From a checkpoint of a small transformer trained on Wikipedia.
Training: a variant of Adam for these matrices, 204M tokens.
Each number is 500 + 50 x the weight over the matrix's rms, rounded and kept within 0 to 999. Layers, rows and columns count from 0. Numbers have three digits each.

# layer 6 MLP down (transposed), 896x256, rms 0.0539, rows 64-269, columns 64-95
480476480581540518485539453487458523505484456446547541541369442494592555469440550469412491406498
535556490534484555497409383552542524434532473483482453511467480531504470479477584517416456431463
423424480500495455481417431446460460498570481469470537540524503462569475496496490444558477459497
469525424463460482511379464500414591450462483498544548592547489468556439520451498565512519554543
463483495472481570494562539516454505460515472504423483516523413544496376650547432495539566457542
505480468489591544507385479515512528514609451451459564458536522608564478494486486470435521553525
580560426577492507554488455502509476476412454470528429532498524455594432535567514509415426475449
491468473437572546495590548439479528425632571449513480535419496485599491541481460518486493571571
495517508524572462500432526476553491437487462468450543492524569559586429534464502506454436525483
484492525467435538469441500486432606467430479413471486433422496526412514482509471400525537433516
414436527467544419554404544456543455462548389515432586595574459566537460593585484524502523493490
434407526441569508533569498531389513460524517407349500571582341528527529400534519516457497403468
554457483437452544538482490489529465551589535435515507519526499566471487636508553483559482461540
585523545465539530520542510448492445506477525345497510486564557413446505559470502485496500525553
452533523425444515538417470504467516512500519503517484531483511532474531523478565493517425409522
464483512436549495480479476452493544570457579513520469526450447390471522456464537469526533520421
462524460521432538448499519502460483475559556532575562522429518533542519493565491469484498514574
497464518556548524472501465498536414433437518579490493471532533496486499490533462491532495531523
578503467535491518562421559436458494509470548531522472509553522462492524587474496514525532450483
516522486404551539402533485509576458555577540493450460407490532434449476565461512611501594519490
555444540428498499567515507446498567629570477445558478467442508501518515460501482496463538455458
471498462539468625533443446480513438441535439477569509498499471535482467533458439518495482393664
495524470493506446400583409424517418569470510589473587521512501432501544498482536528490492529494
526509532458507518466550469572483531460503478419466490415549541560528473595466537451489533509486
527516472458388524474544481552540524526526499597463633552466497458504525462465560455418509535510
491559364514455461564411544420523487518497491507557552436494393561612490457572528448502380467464
508451516519490545422474531542478451565522530544500527643534472521534521509533492478496442487500
600510569542564517457505519531483516553467480523580441408544483505493564522535483481388489507473
432464421609515519625591419511497376530435519476578541451471560414539488502519570458480558495430
530460465516453559491398509410491431470511490503559583576608537570523501464541577509543486510440
513573460507563415573462441530556592544468427517523466512463483514495453558454486574550513472438
593455540449547523541469500551485492506506435520483568464444465490500462552433498520511536466507
568486535509572481403451467517520457532444569610454432474530372433471457504497533484548428480501
460492548474589550529494415539562448489490415490508362446511563435476494549510446489496577494523
500387489473528467536502472531485492553534491567516634443630476475433494524484511520521515612511
557556463496514517550510428548527492470517623476466484540440434451448517437568515506615462437355
502511494434457519468567559484399539498543562487498514509523520517450488529424471453530376483455
431471543480503532507529492550455462538449490430444491520471589551502459589550517499546516535609
432467419400517493454497492515504520494488487537494529535372464442554499491459512523430460573570
480515463572537500455469476570501590559490543528509432563459503518501470494530489445516488565519
503502540479532443503520409529505597496423500471565438460550489540449509479502491432552456484636
577417471498517590475471451523496477454494469569500456529497531520552471516459407439363439468484
553460439587478553595490456557485467557424522497438548502523489503476513453532475470577447465439
477381436483353567496515549536476485450401517359492575476517442531503512577569451485503571544498
464452526427528479469471543439462521561470543481455510470501482480492454537498541462534557504585
557480481548491495438497405560493547569484502433570511578461544523480550374462457501531534438383
576520538477520535518528411508578427468512439575450398520515525496538533544471564549477538538435
463485428567510532449475500502384485494574528556505493528476512418460451456487406471440470542568
435435514571527580457447452589488599587529463531501473518496451490543424512501535548534517515487
528517522575420502529439514521585527437512588472497507667562429576521505568486466463474528457430
561497514528599514553538488466520542538499479436470431510497557437486600502546451534381558492521
491529533495488551534540480510561587466545550520476506520423447421536620421534628509481585614429
536522455491421552502523519546574482570559553484485464469556534437450445576466458489436547457509
582433482509603386528561442507450429561428521557494516511450414512471482446471432486548563493512
505477519390509512499526442516519542518424499442528526510454543494489474515572419553538527505468
518492502445504499460395516547466463573523507460539481512527465511526500518618540399509475494434
525503515494608492483471529513471483515433533492517446433438521518425479521488522528519542496484
515538449501444493404532482426611447455547466538559465533542421430484440439511542577552498530531
573543533595483532452375532486451513481576554528483551512507512443455417536507474457498493467456
510503429486517533412545507421477513433532563574468471450526503483434533486490495495465504528548
497574470534441485549498402496563495508432508555524478511507539547478495405454521488493457517507
576433470508606535508543472514599625555535558445527410463445506524531522606465444595420524533529
554412513495574461407519584505381460489533503455526495520455449510506535496399471488502523476682
448565497563419431542498471498511505576503473470532552558538455521609465461586518449563545482512
506405451444552498541464475528403496525513475566453509531554515493470560498461461464523510562450
527443534483542399489505511476457500542545540516438412449463540547456494434438511523483570565560
499580494415518571619535504493568567603489501508511465521471442461507546497533513528609585575401
579382419503570513537486591487494561524490571489556477528535576420379451577498509492485540568543
460461475451553418491509548492445588532515526557485504458524521499472521416547529435478538461478
496461500460559511487521437418537517440513527533463495454514545461479482460583461442556506477569
480542508589534426515483571567465408545474506511513499534543470396512533454395522463437565449510
487502500575469521508506503483565470468429497464547478511468503521485480460508461457561516455504
504516537519534516432549507423569514441481581531508519570521624523425505548520629460537453570452
498501415498488479572445510464502550500491547540502518534581455509504461506475528498559467552444
454467469459579481456451520596545440466489397481524510538557395521496559395575449478458459488497
485473538492557471530568590537440471559524532527543456533511540465495471556449531570543512434463
468420453551498398458515502472449462517528454471559505468549464458480573458513485500512552507420
484434493483549513550418519579543533536473455516492517576529461523453567490527503521482555511614
553514411495412530436498393402512569543518506461530487523549484507473529508368447615597467434486
499435563467471550631482418508513533397460483443504547426521568583564540446471413506458566551461
467464475592537556532444523450579372514484547514484506514477513524553468470546433534429489518515
497545532536574514513451483467485537450427541511479496494548463406565573536549531488484503511515
415440439514468600556427583572516442574513566446529437568448554494513541552489440442477594424475
504494525419344411456468471557481473533483574556464561494551466433573445474556523499440442519527
467443530507563522468447464489566446514587534428475574559529577578546499555547448460370450574470
456456544498462602508447540513426533470471566409538420468556563482404488522447524480550453477489
531393509493405478483533481550471562486428585475454559485537438431570447526528541490474533505462
495504549402554539496493569477474511500434661449471560447486596524513488433506512543477477507491
580497561460536512477532466447573475477485482541544492512567382485510492433410474520588456460493
443622498600459452518538417526476497500450443554537492497511499552483611568510493568474554418467
550436517478494514547574474534587561583357509363492428481565487565569546588528554468543567493541
449577492542347512527510438543498504516557419601486479487494452493539487588478515446513460495512
517537570560527530478538549475466470473467491431555459576569594554564564555551588542412421419611
458493454514443544453465472548593478545459470484550449475544533513496525554550471573564514510466
450508457422442502570489543523521537487566450444485517535444437537485537510485492479452552516608
504543448542502513404521446502541490419399523416493492428598534503533547424439558542529517482521
487498502432476464451372519607489425481520529415497469576497585555527542470452384497551495474467
565575508502417533536611490428551567519494504530514477416525439492487490467486606484507563494415
533535494446432487526516468512498502498521554490444476456497541433494495499534459448668586516391
555469532490506440491430394448382513510566472423586456550582533509549443558487414448510436461502
459547548489454505511539467521537425486514480603503495533503517531414467397487517513548458535473
503411390477571499460518534553461472521539474568389508503498464490602526450544471519430486563502
525484421502497487564582449544527490496529466574474480527593459485588466469570440430528630544426
514480456436536538415474501439490534496469475508461512527452453524536576554508475515478515555610
440448506559604481506421499551435589546540604542522459517444495473460527489533556591480483574553
527568479391471478589467559495497511410462460460527489539510488501506578534509488489524484518500
474553536471432473509430470499526514417594408553433457436511443474453557597635492588540547486554
465494482468416536461622494394346506496431511431509514469420526442517519531459414511525543490466
504517477443499525501566483554455523455518433543557476501527486524569449487461493443576608406435
445502446437469477475475580548414503459610594498499501530614489546561487483440526507490535489469
480423465512515574478426525398492425526572482511484463577488455450576403477443529464489546536475
550516515440468565400536536522463582486459554422618518519501435443522487437470509537397562490521
497518530458483508464450437483422561498562531390416522452604377561536523544590499469535419461439
429578559491495522493433492408530557445473464409586544445541580488542485437508513430502470523522
527566539540564452530509504477495482461502559605590507560561500603565516496538476480495447546490
487491490622544540477505462531511459427590481502457578534491495439531534540509592459486446547523
536455523518409552557450549520515537590387460469536446421523447475516468487602537505472534619436
565526531476509582550454528480421509507575518480485553435535452543484478540510537436488554536511
481494503525479555482491482462532527515483526455535517496510512557546501532556520437439527547615
537447462515482499423539465478526579490521498552542576584499541508509532529380444587406506516549
488443480532508460522563512536506491562510485482522450568510387469543515455509475497473470518403
427512474421515451623497447511422541501474463583572570609466488562557564374488477477511531461490
492602549521577571443533455357532427491462470479475424541444555569529542452456495575605548507526
507580545453500499402492485572476424433476450490435508454495530566504550457478432496466549450506
465470569479481453532515503536573570471530491493478542544481538476449587385466447592645511609402
534520458558485460551452474426481442482493539517580498525580535514558506423603515499529550475485
474453490524508500439471476492517491548533565516471503413485549530530507415531497471500596582493
519536563483513480469467451552510485478529560506579457532564470365494520575536585471439516564522
581514491467538511522578536520528565576463574550458566493520520470542501537505542503551522537505
517590460516486525589440481420571424398448495468526539483562511518497530485485497508491470478439
395449491529486602586522525475530485502493507467504503522520518486457554505547543477477496497556
525525535505558492367577532462558608490484547585538437540549553590462552440513534486479555535495
484472522527605579485478466469547526453584493546475494441455469481594514513557502501452467523513
603519556383531520508500401473563481520453468478527552473527400487515462436507535430450436509365
451482451556569459324503537515534465549464603459446544530417522555586510401514516507430401447567
454400515513431474522422509517423551519531573420489607489502484402538480485462536398439589535382
404449564550539564508388482447469502451492450442494453559444441570535412568467519483561545502533
433487467454555567576469593522488485449537526434530454471482486475506488492512525499528462455480
519478519503506598443464528616509473467471563404555487505501532496512522410519506525455534480577
518446556538573458495521462438524476559530432549522507456523529499464516381466647472532430514475
449429539522463561538460446436459429488522510550539465494500532524606460509518566485468436530515
394468391499553459495454532622423491486572462425544619506570459583535532565476533439450519559475
548601476433517465502525548506562533423496521500506410483576561524481491516490552479514417493616
451473446495494392423463503475513544442496506489520531424445456508535461578535545581554543529520
462497517542507515515573476408447448506429468523574473420455448408551469546486483486429420418430
486464538435505440493469611482400595421474564513507622589556505511465428523451549498512592583608
530479483460579528494466549486527526492471424463549522493457491520484477546568545498511524509526
532491478532463487521470553498472421491441486503549475535639540473578542517511486482550508460581
475512467525536503506541516584469493353480514492548479512457480458514490450491455474524460545502
489513627480516454473492391558511426513506407487452560437496479462428467450488464459478498507502
492490507532493532504492432520470463449538474472583492468508525477460461568547605519476415429463
475467491516454478447505498476522449478485464551549472527538498527507451535466528578421489517442
502518466498486550464497492451506497536479562444525516489498495529565457499545541491540510541475
476478643538544506461425458510501543477502411441551410488494471532502478556515517441497487375434
464562437511532502525465521487540539523470527500489482572478386482498470472429389467459471433472
464516568502469533412478513571403466464517430532476584499488572453540489551471471491502507462586
575471567500400486384452567572484367554506653531504604478479594535424500458471516510494579453531
452485555494462455489561542482487420472471591556415574484576499509462492454487426448476562520487
543445499488578449522596493557550416448373462449526464548496386406503570520558576499480407611603
589466522518431487436525463527433412525567513511553498568486518571578446435564410580476552524431
451516535524530483571500533461521525495521450501537562522636478501646474480608517478427470500514
502503463452538472518470494523531444489515541439510504525455463413469459423554517459494490500567
587527509528482584496526456558502586565512529571460542548588471507539477404515517458455605437416
431496434480526575550628400547540525427516499501502515546484554522497530545557494496526474458488
548413514520505539582528432388504503586526525479391441581531436544551454538500473423458452465527
507421548512525586507483468491445518551541574370463508459497482475477445543484549426542444465568
507407485528441551610539474449502496480526465473380428407515397459523518530463532413461496452543
512512422485567501518550442466480583503556497540473530569471393598533507439539445472482533548540
570496492475429470538566431460598524503488514465509433483540548515495507544568408492482523552578
461511547436482452491521530483559549487617523527500491529451554556432519438487422552533518443583
472499538390527539490512474464458539439463548452459487468527541513468505508591552415510506466568
480471470463432402500480410437508483561555486545515601587472477503494517532449461429540488506452
494483469451539455441493524465439630552480518633440440558453526432442499503436529504435517482540
471401510502515514441535380586524446562516518413484407525414560521536406545461410432480487522560
438511507549483485460463473460408434510508586529473512531457549470440509415488466503539508445553
408431444540429497634455503509470590473481653441505551566482540546524574464416572426475467589498
453442520500482531469504656462513431527524553457577544524477538524453555514549478537525567535567
469518501449494376450513476539461559500456498419565583550523478541505463515517499498481512535501
465520449495638523482467500509492461467392501522510429490539508569572506507588517519371474514509
465476434453549508511625515506434482517577545446482407555467450404465543502476466499466589499523
553476486511499491546522520550532596565544518403510418497441482463491472477530545537607496494556
437468474495459451612393533466486463489533526428618404516547514476543481581608515556477509542533
504515559380454507441398466453411412465392513492507511516431447489532432491467552475529480510581
556476534499478527345599511487476479437611440481415460472498525480579501598541542432526460434512
487556555533443511406565554574477447529459588439494541469436532556649519584430412411556493509482
482545418568427525522507505502555458489407421541440556451520570481507477435556574565468492491476
527483447459531518488496501493443492434538513427474455457489491407446459434555541471583565576519
493537552497494455479491540508497621539473535471612400511498496495596561477495520539543560520608
506427519547504520569542521552516486385447404530541598507521499539445487436545433474534558539564
442503583411478522497469500454485419554482529582546455486548549575449492511501489495462474406486
563451467474453504526490527509483475462508435552451512519509473524461492584427418456408474486460
435505545544489535461429478467511567461449496492472523457423498466488486505618555521455616484589
433565496540580478532521522411476464565440482585516478561525472443490518531493502518575548456469
576426512511492530512585594466541584498558552491472564382503479418503553538510515483433580560476
500471516500530464511502493472485530449442527450429459527516482568494407523522566482492420478511
419432491503449462542507554434478475446561470487576510503572449452574522517461521469456578532540
467597460408379507549538471424482541490531532479483523531474479552467430501577506515511466553544
480514507406468539510454509479506436571554531570471633558472525477454500533482436597523477523593
467517513471469520543475463524432469504479508552498478476390476575536538508527525555483407513518
500465473505521519465472539419552483471477543481448482483534485498549490529503497497482487520536
437490556522487452668445491460431420458537514557538614551463521621433554491521504501498629441529
553493554520497424558557449501533521462445436639433527485528419534440485497442433509534459466574
455536485438493597429544449558466473443498494464497505494409439511521607434488534505511534533477
522482556473568495457402550588530579538464529552584516493642514537421546504513480485468442513392
554524565463533430492359544605483506463479563489535493575373559547498418483531527454558514454540
400532467334490402563403441517482511557521519366605484507472454580531538459476511585434410430553
# layer 6 MLP up, 896x256, rms 0.0523, rows 65-269, columns 64-95
519619563579412482459474436498544374523497361571430579531586469553455408553433494543458470432499
532527532495449443503496442542560458552529499547468524543542441508554490502526499535592438573446
500530511384522470479508545541573458504538420600442511437474447454512456526483583485600469602479
535413489559548518560390471557456540476515545503516474449456492507547556430561549526550464573541
531487554560497424430468498537482510480494442653531486498472489490525419507461517567494488593530
567487433462470481437523519360598401521565486508515566464506437574474530477409465535518543518551
541527559479465493542515517520504503506412498477444536499512484461575483494452438567435481506575
559473536519449468459485566504497464505420511436472460506502557491526493461521549475501411452518
596463582584558463436514498575555431424533513543493452511516524480514472544409564539476444446579
567481531479459550442394517426521552479458486515510432446424470514488506522521511437505553605580
406611465421395398501457502456466434528502337486487485566530436477583507451399476543484428457497
519516422545450538472548532393499486507527538450458434382465454547472477484567590524522377502590
584474466440464531483489465563474415655474399499571539455525593521573478500400434455471562550486
522528454507505505497517482417504513588483358512492508412506479551553545518438475498556480528564
507530557555424387460522573521528524526501514480433488571483514533531449486510409460519461520498
466411479540416390420463511425539573464511458508529452571447452491532439439509459460505544526512
486576517445503473551495458560574469546481532486445458497564444551537514514450528556525440446466
581559489483453440425560538462573506490421510527365480509504449520517474508484509526477427511542
492542501587481479501513573535531469589408437478524529529547521432553395521555513505574430485550
541463565578419351540581476466497523517554467457529601418538356551601490476497521444484582600530
503512507591488472503437470523478486559421412572510536522584363522483547457473559544529435537497
469440441458554537482492477524495462483462442561581556534522524480480403563465513543488415540504
507515496500431460506498535526491500548565414485543517464535513475468467464476450498612448558508
442559528495537432518472418421605538489512483478546548516449458472560526459527442479487424402574
539535503452421477477465522544512531404553549494539440520589583481569477473445449540446416424595
565451522595525498457465485437481508540531382470485522474457476589535435557445492472564536480572
454412529511430497436468380474490426531466520566474470529436496536483497466494595562488520564512
550480454593518516496415518530454486590469366587501553486466572639575441555536548539413458528548
562505450571367516430404486497514461551535498524513602418472529614599583532522549521532488550512
598444550540460444458453461454489496413521449604525557407452498493448433568493395508504528414478
549506507509443547459523509537516505489417488508457484457470491511506518464550569554481504535485
467563534423538527454446480492610541467565504506517516437469453581466430581495548501421487512484
598596487528465509430506469537540549444451541536500497372357466428613524602521555518485563545491
511546579496574375439546582462559449524450544429466521437486539535523488548406547497617407479456
448467470466501559510498450568491412509486451555497515430522490512423465432365536538446514565511
553480494448472463492488534538530452587461458525421514505529443493505451466464502491539448461485
460452527558438502418517513534446505523506433616491538563501562650542506421468410522492502558541
414439448565427536369474525469509415514415414470509426477434473431551459414520556508449499489544
482528506485586465534417364526479428430577498446463505414521573459516487485567450561570489540469
513508407555468473554601492501501404517425475419456431452401542552484460492448460529514491425534
454535513487434542477458427425523364438396515534537578356364573568531462620483531467588507417655
476609461478474473473454480490520517504449463539511435525475482503555489491520502610440506545538
555453426528433423427473511515483513452492476546438552457363436536457409437524571574481457479546
476425440518409452487417569534473430503392463516437536431394571494539513430516474548535470511498
571605591503487596439534486430423432455473426571488481415430608558621408461520489501494536494483
512465539481585495510529555464434509453432441445436478459424400596498505425445481543569443486475
447652481488329441524426490571522502488499495504467432414502454498480497484520559538541459450551
540474470491511500440471509480571558461434481571570594451471504508512515472536533455550484472507
467436432498580567529430485498457553544497479457521413502453504502563490598482511524642577528484
553566556517546561437556495527515479560559512555516508532444493524531455529461509594585484567547
513542458533521510555506519472644317487514508600447496465503500501621527539458534472517487474571
524591523462485435445425541486548545438440522473476448521509473567416442488421501507420547454633
610552505540517585491488453406573440521483496491535462424515592566541560535422433433568498570536
493511498545440474486535406474533435575469478493571393515472468499476506548536511548415476492569
520541359558432484559548519416537482468550419495492577396529467431496452411486422527487394532586
483444511518486539481496468468565546494443524483444587476454538522463588507564450510532511470504
468510443540438521429518502518514515482508468488444511513604651563490511529453491460467458503506
540476413473441472541539484524561507468573489450498461470513411513486545456545516480558480519462
458528560522540523546527505481575430451425514457432559516545492422461508475454491546533468525533
474514463477565434475482446495600512534581499499522481502410487497511512507484499513458463535547
517439513473556526428524495496463508528400498473489528510527421603505585450503520530475553587531
510490434551488482464440519448558556421413448435536561391483561480605492486409587481545578431526
503462451545436531510528447465543484485542480587480498488480513654592470474526487518510455459501
546405486513448461431508478469507474544470431586442554440429429493453532392478509477523513446504
494576430543528468483473515414511529495461444492523469520461543506457445518448424456453466503558
377453461529531539452397447581509496550585424404547478411540487502484509532504534504543558545467
501524528593443535504481412590505526452398501517490372470519499483563533458406525574527402441591
488437443550438500526530461569498492456443470557522470510548458529553485440493482501477502508531
495506429492454531441458566524453547472519461581507499468482536511518494502441468501468521486535
463488461534506414458490452471540553472488469601509465472505423573533446503500532508518501519569
532497488503447527493496530540629463545516374519456447541489492438497477529472463432572443481468
534458473523540555431473513513560458516520472520422382452465562443621537436542445513500412558513
426455521578480556535412550595512511583480434538554470496536477460480554558488517525482535516522
500473476538550563388511509505474438557497434558513533403515475485548452517490572507449527436507
459530517491473493529516494495494508473496505502581477471565496512488461439437584579516490536512
502479475425497432518465460522586425395465533527447483458581442517505485485440565537495431452530
485508440505518518465455469599466497432485479604507510563518535571464528469459549627458527462559
415496379527421404437459492506505533416550479490485546564462583470491394571417489507537459420584
561481554522561565483412433435419551494447486524540499516457504474542510497520433499471538511522
459520540563489423439476466427489525565544445572540519482469469540511543511574459580462483531565
491492480524513485519547448474593437526508485517465469449535475552539515477455478485617467541605
397458497532449523456416439588661545519473443479559526506540528470470517401406488590490483523483
466515489531476493491426539589548537493485519577496507417551469475546479471462510492419370516570
543502464513514461473403425581401546504507468516542513494488513413495407482511447519523508545517
442534478510542478451521478448545523465543509485458523499516475564511482533586522566470498541487
535502449406429513467523426532575472458549402598384431525484418532477498520471475481440538480553
520524463508538403547436546479504481484482505467544395538474552585498487470461517532478446617568
560524401652502522521477511434407418437325517438464490444550444494518407432526569468463495533573
422474480403441536609463477514473451564457505591542492455606510556448538421552569501525548532501
537550448460524433540503580415475529527471480486412376461449478537523418397502605544402445579518
493490391509490478476454460457512332550476442530581469568479383562450497513507583503492487424466
465385518571478445486534535427444550518497415469588519473509403546506530465513450532564549536493
550492432607419464463444430520533472547484496545550505516466509564472439528465493594413435487504
555454458485418448519504598535467519510488487478473510403434506597534499561421475564540509555610
480517562535543505550456498486511517446508505429474550472482440518590484544506487609400496453562
489467518591488485461476484524463402508526521450458452476479521568441509403549469476527419451569
564471486600473488508547521442459404389426500520520581406472400474465435504536531423560471534646
548365525422524476389360465446432500547451500494489400512501479480521454439504512577544448457515
610511509478432492529498453514566374448447443600519560513485431564572467460422466468571492529567
509428513508521484511466502501487548538539534549486487506499391524592573487484500516463445482511
493424367510422422464492423449561457622454519547511536486406547569487517530446512506504467494569
516383518543394462455437452473530505492445492517494503513494406591465542437486466580596486611521
461421453465554442480482531499497530449504442549506375505514471502534448512468531604536457563570
437511542464562513541494499540567469592428549507511515424556500527543474491455585558514413405465
499391519599516441473523508496478494452519530513444506503538478453543579395451504501615486380547
607460477483478461498373567502466535466476496576447476541564495499470501385520564537532439548549
528553524472515461393551427555504479542468399468534465461399435468518496521525411493492460532535
500472509481498482461514460473552468479446535597436501422530514583522513500468470619471510462530
539469548497496455473479573512482502473496400467467522512526489571414474545505470497497522553549
587527388574486505582414554489530572545491418464461498485511475532469443468568528456575446589467
511549503426405485509501524473488459529343549551441484459410523494584548517404520594506431541497
464497518447550530498558462510555533630490430445483384452469530591519481449538534504522441471520
488507424582480528464412486498497536457445430623555459533408547546486456499444462488479549583513
477461581507451444494462505553540526431505517524492422486484555518471535452522531506445499522504
566520481516501519474594499399627598516507460477454435438513491536512478439497542498552487514546
600538502401469478456509450468482474541499430516504487550491572494520528581493469490455444467512
485399405553523598537460422455509548498515550470466501481561493451438498452553491541513457499538
436534496485430517502530503502524536498479531543477510534506484519452458479496449548495508466492
528451419487569494442404494397551497564470440475495492439470510515481521429446480497389494521521
584434556558470431471426467487520495552555507476450488542480516615447474435445432572482447541561
456468517450396482473371519469513500528501515579406473511499551501506570545443521500468451538531
465461450526514534406475473455518568471539493623468456558458530493596393387472535593518535569527
419489406501534555504489466484586472446566506553567531505461518525507514471531458490439441491556
481458447526373413474444546478503492530490505595461526452442554604542457470536509554477526492587
517589472490450448486515466493564450427404421428561492510503492524469540439510449500546434495500
541538562516467533350529541601511474539536460474484548428546600473549525564413470582459471534547
463478508505515495568563440459486429580405536457510523410540470521471502509493437521570509558567
517473500602490471456477471469437470559540511565523530501484464513470320488463476492474481504523
505529476513501413599548489469629431490535523484427479506496470543574459474545456485446465483568
470614514530568420544518489527524491610573550547481519488417527665469508553553502608511475483492
423535502509531481456510504469584533520420481551530527472499631515462450439475583485473525443542
540509549495458476465394535536460501595503450469474486508455493518499523553436523515561538535482
480529451502471585515442438446498550495600471511473548461488509443463508418420495494482478564510
485566455557465450464353372564479487486483530535535528516440566538554374623559516552457527474555
442444448559565513598538569512599489462502492529523575437530546505438447491518476475448549513525
539539471630545449472363473494534431588478440471499594416480404522607444426435475552540495508552
459493415554387532501482516464558465492477449542523539484444475470536494490477505497525483572468
488438500501442433492494513517517512450508544421450459522470518596466472407507598537611500479487
576602463525534496526383559581548456559535452471466510558499515492434517579462553646482494560575
495530459537462514456588494432510518570440497498377538514447581648548521491497604494520483555516
596494493467402412530469571435529500540547457483486510486479521473476428557591425452544495530573
517397501501456400440443518419554403532387502428498392516454433682462460457533507473515499470427
535506507473479472514380571549485439507504511552487517493529454530462470521452547496532480572540
451464432536482471473468425511619480567527442498531496416542452501568479468417444472497423481476
483467502473419502366437487561534435472552508502458451562536524521526418409471531626553443458547
514513521490483478465464504484509533536552470520463495499534492435529470492502506532534523554493
528487504596433527501375439508538571502479428536572437492547534466502472449460481499555440417600
521456486495491467544497474451499415543437472579457489529415555488515366476445529543492487548505
429538587390507330408457470460498404525384419431441611410481510469560480558430492588519475464552
542490512547448563595436451581455508522458502528500504476509500482439546410400530538475411486539
527515430435483495393444499497547476517460521572551493465504515496419490534445452504502544514583
498448465556429386522470495541516513430465519591402425527529471531488483491437527503454479506495
483618510500525533450518503588573433507395454444495487405515447505499391495494578455580542473489
499494484463508497427435497393527504491532524556476443524492635541499527397506572432482484566538
523583495484478478433464456510436472433562451562500463528385492545575520395589544518427435548478
448431478477528400393449493492382369608550501557563456545457497478572457439452416477518493555614
483430569505488501551406445515485374428503512445500413544553525485447525482541532543518514494503
517544479515419480315466522504459472583426488617530595456443411533485388463354572483558466560515
358565530569392479419491526541518539399411491470440536503493451594427548460468543506528491537602
562530585558431524552456504445539405471502501470417497486483562524515515539461538572499478600469
527399546480523550436339474514628411419517489534460609349549514524531475493509493551445522514592
499539425442532422553523478515607462505530518510550400404469497552502550496454480493573527391506
568495452514516542432483462424609515435464462601455533496464613525498499549424604557466480498538
518535544479556530512475325462462512535515438470416549434482493551543445470551520532615392471537
535531495543435450534484561611515501452447498596431531531460457495579443503471543535547541535530
527484607534560449459474494488486496508514490494509467415463533513522435482495553457569466518552
551567426483486497378545489553527490525405457489467433513543594579479508469474470504630464567506
543501485543490457503488502454559549520469497503518464414482503463565510438527476457566401496578
543521444455512484469469474531535455476450475592437433496510496480484572533499547504559463537454
501511499554484453506479469518531479491474470477583437497497448565530544481452465465496457513503
532539494457444424480512483443542529549485454545352417470414499543497519534442476506470465530531
461398516456380515496429398533492430549506543468533559547476509543491390485536488524539526516524
423463449514437502500517486390582445504534485538519520501514469504427383493525432518527492562555
480459423536428564479491478509544424553469429511548491593523500539534396688519454559435567425473
576505550513537432513467460551565536492497470518433472378596500566451534460474548532586446544561
433564537432576497467472493487505485495494460575422559574517507427586509506470637543540532497680
502563542563463531428421466543504535510447476475501555475541483570509563418494565541524331559519
518482469517465527521523500465553522531451505568409498527509527497532460486414491510571461510514
487509485420532559573469469498512436505434519515458526483522434547606458548469610518491465545571
496505500535534417445440475542558579503457492492467414522413471553466457561467530552482505577500
541622496516512384408528545451487498556553499490438472522496434561477548551495470413565506522568
448548574527374454530519477493547494503466492554509479545464416460495407455421533485473437550546
571501444414490450440520485534454417545435455464487498562576523497529464600350562588489507496565
519514511516509482415455558488499572604570392606525515498568510535607543513412506521515426528487
489515529477506554565545404492552400563526423420539525547541465470484530461502435610539425399490
521490443542526505479465404542451467527539470503477384483455497550564497530559509501496469533511
488471525609511407436500426490529504579496509512496493441423556503500400483462438520639472442488
524455523601576481553464441556454420562428478559588512458446433499521473470519563508412523509600
510477537532466486559438545633491494505571475518505543472402611513542409409481578489557471566457
546496479512448547464487558508601541478418459475407556453536579506479609428412482453491417390424
519567532486514526542480489560542444553488483518483537517544500492518480524501477584505502548472
467461500517355503521508447418558418577432465477530466530507528481435513495507529533534395413491
464602475513443508476545536521507489577552423490478481522542545584531445487493527532642485499456
559439480483513537515442527564481392465540509513488532536506557514519540390472541506521490601486
565541472447498488473457356470530537454544509475534489546522472624520543459590513582408498532499
560474418489564523535494462522533522516528464586441521392576473524488476454525513542479366550525
525482497498562463444534484507509480496625497540475499533505432506516429531468517537505498538555
481485530478503526452468483412493519557426517512515473484422570542479479494468569548580577451601
487519540453522535484515455538474459503524504487551568454479536484469517495448416549479507471489
532503487443517396419456481544525456542537435579500493483508511501454458529430495551521540550510
489581496474508519426438488516554481497487497456503496521503477488624514472507535489528486508530
487514477552569523417458505483464423561512427454469495489387454573620484440570452495506432519477
476506548429506512511457491553634522435406523505467476396517490453522528526473564482577528484599
498515524491518477532489487491520503578509511452457371466483455595458504578515526533484446460499
489435533637448490477437442587478455527532471430543537550416456410611511330495418468387456555510